{"n_layer": 13, "d_model": 640, "n_head": 10, "n_kv_head": 1, "head_dim": 64, "d_mlp": 2560, "vocab_size": 16384, "activation": "gelu", "norm": "layernorm", "norm_place": "pre", "norm_eps": 1e-06, "positions": "rope", "rope_base": 6970.0, "rope_fraction": 1.0, "qk_norm": false, "attn_scale": 0.125, "bias": "none", "tie_embeddings": true, "parallel_block": true, "init": "uniform", "init_std_qkv": 0.0294, "init_std_o": 0.0, "init_std_up": 0.0294, "init_std_down": 0.0, "optimizer": "soap_variant", "lr": 0.00198, "beta1": 0.95, "beta2": 0.95, "weight_decay": 0.12, "lr_head": 0.00618, "warmup_steps": 200, "schedule": "wsd", "decay_fraction": 0.408, "decay_shape": "linear", "final_lr_fraction": 0.0, "batch_tokens": 131072, "seq_len": 512, "doc_mask": true, "z_loss": 1e-05, "train_tokens": 721900000, "steps": 5508, "dataset": "wikipedia_en"}
Each number is 500 + 40 x the weight over its row's rms, rounded and kept within 0 to 999. Layers, rows and columns count from 0. Numbers have three digits each. The size before them is the row's rms in percent of the matrix's.

# layer 6 MLP up, 2560x640, rms 0.0996, rows 1791-1811, columns 0-159
100:506519464445501471475520428528527531444473530529530430493474451509557460466451522520506538514451443461436512527575536480513493553483510473464464495553537545482599511426560487518514462564546493478579513521501466507517510441442514439467469474459479525478557517492502563417491392508501522521509476507501444489477523503473523483524524512427444435521529492483519499486478545497558477474508509471501444494507464502520544534478481462536545511534492546497526477450436492469554408536497504
101:540478432469465512552528513530488506466541442490464495460516468513484454442541503508479461506501513457529496478477554497584585455520493479520510488535434550474538501481496543548501412591525484462500481529546534478447493559591504506500555542573500475533527517484476477470520525532501493546554514456444495534554502514472492555390486488489506492466491500478453525493552498565523593438574463454509465398456513559447528473531486555485474395417529509438463649519516543546517444491569549
091:565555481486471418468534527467492557498450552486473518502521481506489493533491516553555520464495379468548521498530546565539481534475504436447548477454530472435546446486514463479469518549448505528501487496515492568482501459522469569456562497547472458459465469512443414518522529538489514568441462434497459544484532536454558510504521442495491379464405508443506551485457465494483448534554483498459506491499486521537481462481585554458488544502470502504536492517531553494578511491465564
108:480532429536488561443521486563569469516523459562439429533463490485385496547476509480487521431482538551511497469477518521512479555522516485522537448498457491520461452515514423498422533544528515540470523498461545484525572477530450465490466463500534536582573505502574464481520552449488536496464552518500451537505537508520494460506490475447470587434494479543575523453606467511503421431494566468469478528484526469530513529479461472506426442505469564515481502466490516488507471559495478
105:499519546447473521551521552596495529535492452538536536416443495557441494561520560512596475391578476480552490502451489527495534505495460415487544500573565526520433480482476498549540431447526488481543516435495466504445551425478490462501517511459525548485512504487475467547539531524497516419480471448492516522422567535532496512496489514525534565559482522486486462536509485530440523469530467539547594481425485427525555491471435551532545547540466491477508549482552456448463520501433513
101:513470449476502526526484519511469509529497536462433454411472526450555580481474424517467542507474464465487526458543490448529534544561485500504497474518490451498514507491504495495457441465539526504538469482464476502541523529554485456478495528553497455521444556420482519478455447487494458500496490516471561468512464454495505497478411522469508486534493554504477493558529501475520506594473490506490519461484534461461472516483505496486528505555472531442458520538480485511585484519544485
097:554573516489536490431497503511509512519465485487420482483495459499496558514521446494496426495497546539474512533486572522533521513499524497497528555538519488497433461534465523472492566506536546577506485457454535486538476519518422546462475506545493569454458510492581457484504434514565487496478571510547530515472416550467470546518412475518491537481476489474558486535426498437523498604551439548448482456528473487490472567552569584503433492493470477529496478463593517499514510484497458
091:508468485491522466550545561456552419505533484532513490539488440490498517498493510490499524546536512509501531496581499522457466451554465511504568526454413511440452512412502495535438550565531511477491487551536477519510500598512455469490486535467483468433449442477432546431499553503529517632509416478527521500537492549536490474539521564512515538525435491507489429520493454504567535452509502518468498486500486509541493511473444529577523562512559518518509577493460492519556495549444622
094:514533433522452493520515480521485456455442507532518441487533520473535474463545523408491487517474459502459503521446548479563512487580567488545487507473488480557471504478530454494458514479494493533525534501478394544570438452508548545488498467535445507416533504484448549496421543561517503499566510507499480560391445418450482448496433481462443428500487450476459527482549545473524475437575517530497527486463508520443414537433475539504527440433519499529565564473509468530581516466523496
120:404556537486454542576488489572499459491438466527463517415506506452441537483486550446408505450526448514493486524513517491519532432504517464556531508467507481482509483542513458457494438389547540555540490518480545511497486541515502455497534503513456450471551517445569557525456567514432412474516509540487465495544497519466508551568488434461511447492506464522515550499451525555530444534489493564485541507488559539477461462490504441543483504474509545465503536418502432486497528523514572
106:561445599527488481450484479599525568505497502499498520484550538487545494481424483576465471545507471508476542556533455546517507494543502445442494541535504487449550450478537511522488492491474460512502520486415520572501507508522494491510423568527473461409517499523477505510512475433525547524514493508486485526557525568432507494522566576476528497509500531475507500493460519568547561488551473504501517526416549552521470505530410511523530513493498542537553481517493531505553450444476490
097:525524489492517529511538488484511430449509449511520495503513465502448474529579487502464540512600496454425496518541590496511454484475460561574513489534499428381475523413506503515465520477477574461550493489462463485518509560489513531465512455565468467484570487529467526546553449461556600462574458456544502403483529463515484520546460529509502525509518460533520487526526456546550501547512560571512460516453457566532516520454552488477475542515462518454492466481470520420506477467429511
098:433508471562524571525489494476486506504508463467530499524493523468465494578533514532626471542471489507471520577465464518492509513480520446562524454553508438469552578494499516507526429515485525496459458518528449500409471491498467629490572522506572535500500553514510545609485529552481555574479479504511482483525439488518414488501519482525474520448513523508506495461542439474488420508526475495464476490487504489516499471525469435532469558503476481491506518486516525517541500459463537
092:539475500503568473467558550493519518466521492516473513518491475544474464543537536595511532527469507440456482544571547576518515470455496460508495482526580487436492498568419497502526450531476564443475475469492488459473567510458458528470524506553400503435501524562522514442478486534587510478482516470493491525410556479495577504416520627511495504533508542445480527467491461462499492440485368578479526521525546516446547431477433552514492533470542491518505493618472500472520454484528473
100:495466492495491485477522518509529472506516505576477470506454498503432494567456545505425459430499447536603541458511445527529480508519471516549495486429479515478501510469509501477512557480466484490456510510471487511430550493502527534482497483546520482479525601500454485505527518493464406512453560542472467468500529494510509518494554521468523407514454551461487478502499526499493559474541463531591454478532532574477469478534519519446532449476469413597446478527527591484583505492476541
082:582488503561463441547507463549468510416485444558519529437494540469393576519495531463557543398496424472457506513459502507546460449544468537474547477549452523438471560469591533519458458519491518539496518495461509526498500597520623517523489444547546590444484486471462540510560464514517438531483479530477503572477496524490442443509473532488554461510483537440491482597463530525524529515494497426509472507483492449502503478556567438460453500505506511485513534459472467540487464427478479
102:477500492434541474519520437589459551441547475499494493522446502480461478495464478477540541588508545499553576583529556556484489460508524506483559528459446503435462527533478484500535449509529552505484454424492477489528505505471504549518432572572536525549553474519482448502565452434461447483582577489500481532455534475489495484445489457514512479514455491500485496527559501496558498559463494545584502505443490568477557502525438436523535499518486488532463537456520493489551481543531539
101:461486541527464485432502543536439548482497547511521526516525453534501518487452504532502577470496457486484468431508516527508494540519509487520476542439563610507572460473493532455470483495518443531484470486528531531519386511507508559544517531503525556503462577494521526483478507445520495524501460465470481567473468551494487505451602494477492600482491444476577524501499506553515575553469499525547553536479487552428466457452490564528499474482472484482541578488532519494427473496495551
106:470508549501535454519482454553484542539525557517528522515504519491488589525547531499403541517484465524593451553529501522479558447559575522498489542476541482486517537565495555482509523475480430534511523566572390529452534518447457545502521502479493473498515447468515461484491507501559521523535612522399530573421454470466478522552516437519504508486508506506519488536567463487496487541528421497510495489456475477519491492451429534524518500520493507541540548510518493504553485523565528
099:547520508445466508470409541547480505517486532454447437490528551492510563511490523573454629447426485461563519516492500487517488479490480460574501485487431477518463480484541511531421467441560528538500412588534492504440445462519477552523471558479503444467530483534544445502493535445479482503535502468546458564462496463479567549516489534437502528503481504531484526457552503480431526463540496495522517488493475549538459563520516490511542415418440442449500465542539506542461479447534522
095:475481457460453474487537494515565481483542515467560480480502484513467502572457528493525515503559511514510459499475566513494463400540539511534495475489516579420457467477517516478497511455546433543440465456573475518476447460490457515544495548509479539500526476476488497490513484522488585467518454527427455517437488473560469487454477553498553505415486501533474469521547435548528508539501466511479544434462490517529503473476472555496482519596558486444498475532501495462499504501422511
# layer 6 MLP down (transposed), 2560x640, rms 0.0953, rows 1791-1810, columns 0-159
099:489420469494543461477552501535499504476466454522497477469447542445426542545477541506529497522473445468577405525476530486476430512497432562447537528474558434518498468526464527494552453512516539503494506493537559539441459505441521516459533523422545481489498487475490477486534517539460554530523484500452534531421472457498473394516538554534499468514506490485454489491488452471453442499463497472409478588464511437513514479435532542546504547485533466565467471537501519460450495468459557
091:504487467464484449496514490422501474459470462522468542512493557551478475516456476476479523489475489478528412538447481518560552441442563433474569500472484478460556503519466552540480543517505504512513444521541509511546514462513452444527492567531508523456479479504536427512490510494547484494568485528482570499457404453446500513466449514491558518497525525449465514485529541562436490461475570499489504489520425535448486458510488543544453552510561528449519517524449587560472535410486410
086:462469516512571520496544458523512471576445460478451499533500465425504481498524460490464425542492555504491498506461497411484544512543532560541442489488505512493488521526485407610470519521522409526565498498451481457430456442481515433434488475539546584512540490532483454496461539461492476516524441520534540450518528428525470454515529502523519548482527516518514518528553454481527543493449476471510513488566491500475440553476472506529470533453472392506503521451487451539481497481522508
115:432537442474500500532471584535474506530504480518526452455491457537487440583550510469579523486433526487421510514496498559457426467482472570606488415497525587511503480608486533473451460418533475536553451423501527484624527481474458530554526495450439507520479505534411436539478588411516467513460525479495550490471519509539521551494492487531451521441431493544479511548480496482525489498541490566536511561545474503524553445467455450499529462477529533556541485570459504458490515494485451
100:498564467468496459454477454418522491507506465510528487518560550501511430523511571570581464560489452490508429477468443521466521495499510453589484446442548481516414466432558471491494433452516544591520423436503511533436444439391445509496481457475498477535572521513498467489488560461563483474499528504417504577457504502497482462475566494555457506523491505473517490390471491535496463465536483462503557485540454529532562486514524457481473430478507512601537522466515552537507481547502514
101:522515506526476515536491397470537547546488508511502491478515517471435517551483471574421508551470495474410509412515505516538467562556505502553513516483532491438540511500538565543578523480478455453426485532542486461498419528558524579488444548451459500513477499502525468566446464450518536529468488449535492448491426455560456499511530463538447491521448499538477473492489516495548468487497528518521554475571432420507438483567453502410529487525476539489495461521428430558456516467397489
096:458524461483410512512495517480612448536511481559439536527470508509479488495555507459427486526461467516506543511525518517508484510543483491492479477533534491502539522538492401536514449533476471484473488492540444517501448504463585520564482544551477454427496547483616493522492531473546455555485504451501574463538518481615485491474507466559449523504510494498487518488559570527483490521463526524520512500515508442472555460457461503472455528556448475588467453491522444486468539498543566
093:470447487523483611390539468505500520455584540484481521533535443489465591444540529476514524504500494532501506544548519468524477429457521561399393514499570499552496519529510498455477491423478499482440512411538500510448460424471504446568497502488428524536516470420546523599484523515532443540560463507477543469486578469489555503522517565527474453525487510445547520518474535463501466496483541476536501476547475532466457485529488460506490528442535501492492458474519473525472495507475484
090:528551572580575454479481446517523469526557476556524534535499459476505496550514468521559489429535517514491461439534500469507482517505515558476500543515463431503503440459473542536535521558538498491459548514488488471485461437497479464568417540466509480584493424538471483529503452478516481471532503445519488476528462475502458590468461462556498595555412532470476433540495488508558469591449422506436521516542482510530484488531497514523515532572558449502532536519538509473491505532541590
097:478504471489506499504569477509444493472522477497507534553463595415464499457574496491444465503530588557503515487501501457509545520458520488470481508531525420477484561469466467523508544492536510483490474487561490523444511417511509491523533440462544566464474473486500551449484494469459404503485584584516535507485475496471511473576474613457493554494472528515529487502502515572494508440486508507523515533539470531531503506424482519491510499405556519388518518467534514535530513538542494
114:517416545545530482467458455468486444468471534513543487479462513518466481431488409553554447504606471522454492469485567430414482506463527429413501476417500541469596471468476491501451457501499505516520567505434538529485530504524537428510496503541464509493512456552519521476449446458446537540539502549465526563458567463500414540523476565506522507521518546532479454546456484529516528500531491497506469517482507599525477496528443583514466553442478461447549461600476554518513469462466452
098:528464529513518545549470548483597517493458462557448498493507532465468520500459458485463494475465554481540465524470494535574425506546433528511513560534563464477476502479488512513560531474487502489477512534472480525512466471455538519490489391518520547500508460549504522493465531511517494532518495472429493590499502512517489477485496484510576471576445463566532404476508392443451471500402561523396461451515541521497433474535457499534451486526525500484520540542487509550511529474504462
091:397523463556450492439474438451509546540464488464478522432486546482432527483534452505431458487404565511547527464466528524471514513499557458499540464515515509540468481482558488441462497478461511506522484577489591469497468460417482499519538502487488466528577501504526489565473494516545554533512493550456507532522490553528536448479465523460418550480471493489510488580447501492480492540533478512471473495519466541511501530526511519502439527485512526574563459454409574473487467426518451
090:549482563471445485504452492491482489515530451502449512496515519405447465429495524500545489505483520498477445485470555388462466484598554534541487507436432541511513491509452596489568515449583527539533471463428495460403551501531521566499489499536482458478502505529500507505531449505419490481515540459522516515492512469544528498529519499523551452473589523552578495490556554500499456522549589488564503501451498489525472489412549469501503484519508512503445498418506504526453575486482515
095:522517522499474550496540522558547469511530442450504521578541498586485466485517489511523445485436535554566485479496524517491530512520496572577509484552475516507456485610518550512422511509546481501503514508513446433484507516546517541521451463469430476490459529445451419530446471464496457470554556577477538494495426562568570475435584520473561514475471439483522555516434483480497512476471491512550488470508400507496519490495420497512514497479485453484493461586495483524563542540480565
094:468497500468514524414462473457525498559527435449491525571465498555563466532527488518537457594538563496500509542515464516441556499462546463444475496479569495506463509566479509522528538469502477507504485521512522447558504469532383506451500555425491474543541452587536472498477542433454572464482518504546519444625474430449507606486421483522465523521499459556483523416517475489526503506413487607503496513511462527500476497470443517532529534520461462517483450517477546506523521536496440
103:493458515534486493462503415498564506503539632481462442496484503504542520537523515480537416525529529409475563547490541478517551571530538487537460480453504411520503440453496569479521488568466508490463427479492525477464452456512551478440522479493481521519518548529548471531500488589419493458476500456524449514511501465494490537474488461531562447441484464451536564477487556532497406606545532565529471481553527519529520475487550536533509517524512530433506413545470433600480509518534518
098:472486522470539527504572483539607514560494468449453515587491508519531525546574508500494506514510582511456497525454507489545494471513519495543510541554411450542490456530446522515505499502466426514464486534506481463470547554506513478473518529489563522569419472506489543486569508556492502476515504507431502533485514532484516487517465549502503410484524478537435542602448542514448498418487421474505525500511518487522532468483495441512433554494514496501520496592558491478483535557530537
106:475488486503525557500514466439518458474518449482587453444497445521491500507597512441507488467396534533533518498497490506496482534542517521511458450517520539457541533456551554438463441542498514501487457605503454466487527502520505540420442502501498517444495532519453547480509548511540564564530542461526488481553516500553552543472476472471604479506484473553425486552489442485486514567435551492520538455456467499532490453512526429507526509453505424532520500548501520551500512479466456
099:528514485525485511499493539481535439538489579472428415558571516505466558413468490545523533492496518526562501491491423509529447449409474422540502576467502528498481503537530469480470479518468528486502492517561508522484525490474517427460439499450448515465494444503574535533527481514458495540524445421463564486532488475553539446569442544582538525540475533503499540443502499435481460497521542522557425492462545497515516515501475524565517429512433522392550440456494463490492577458465543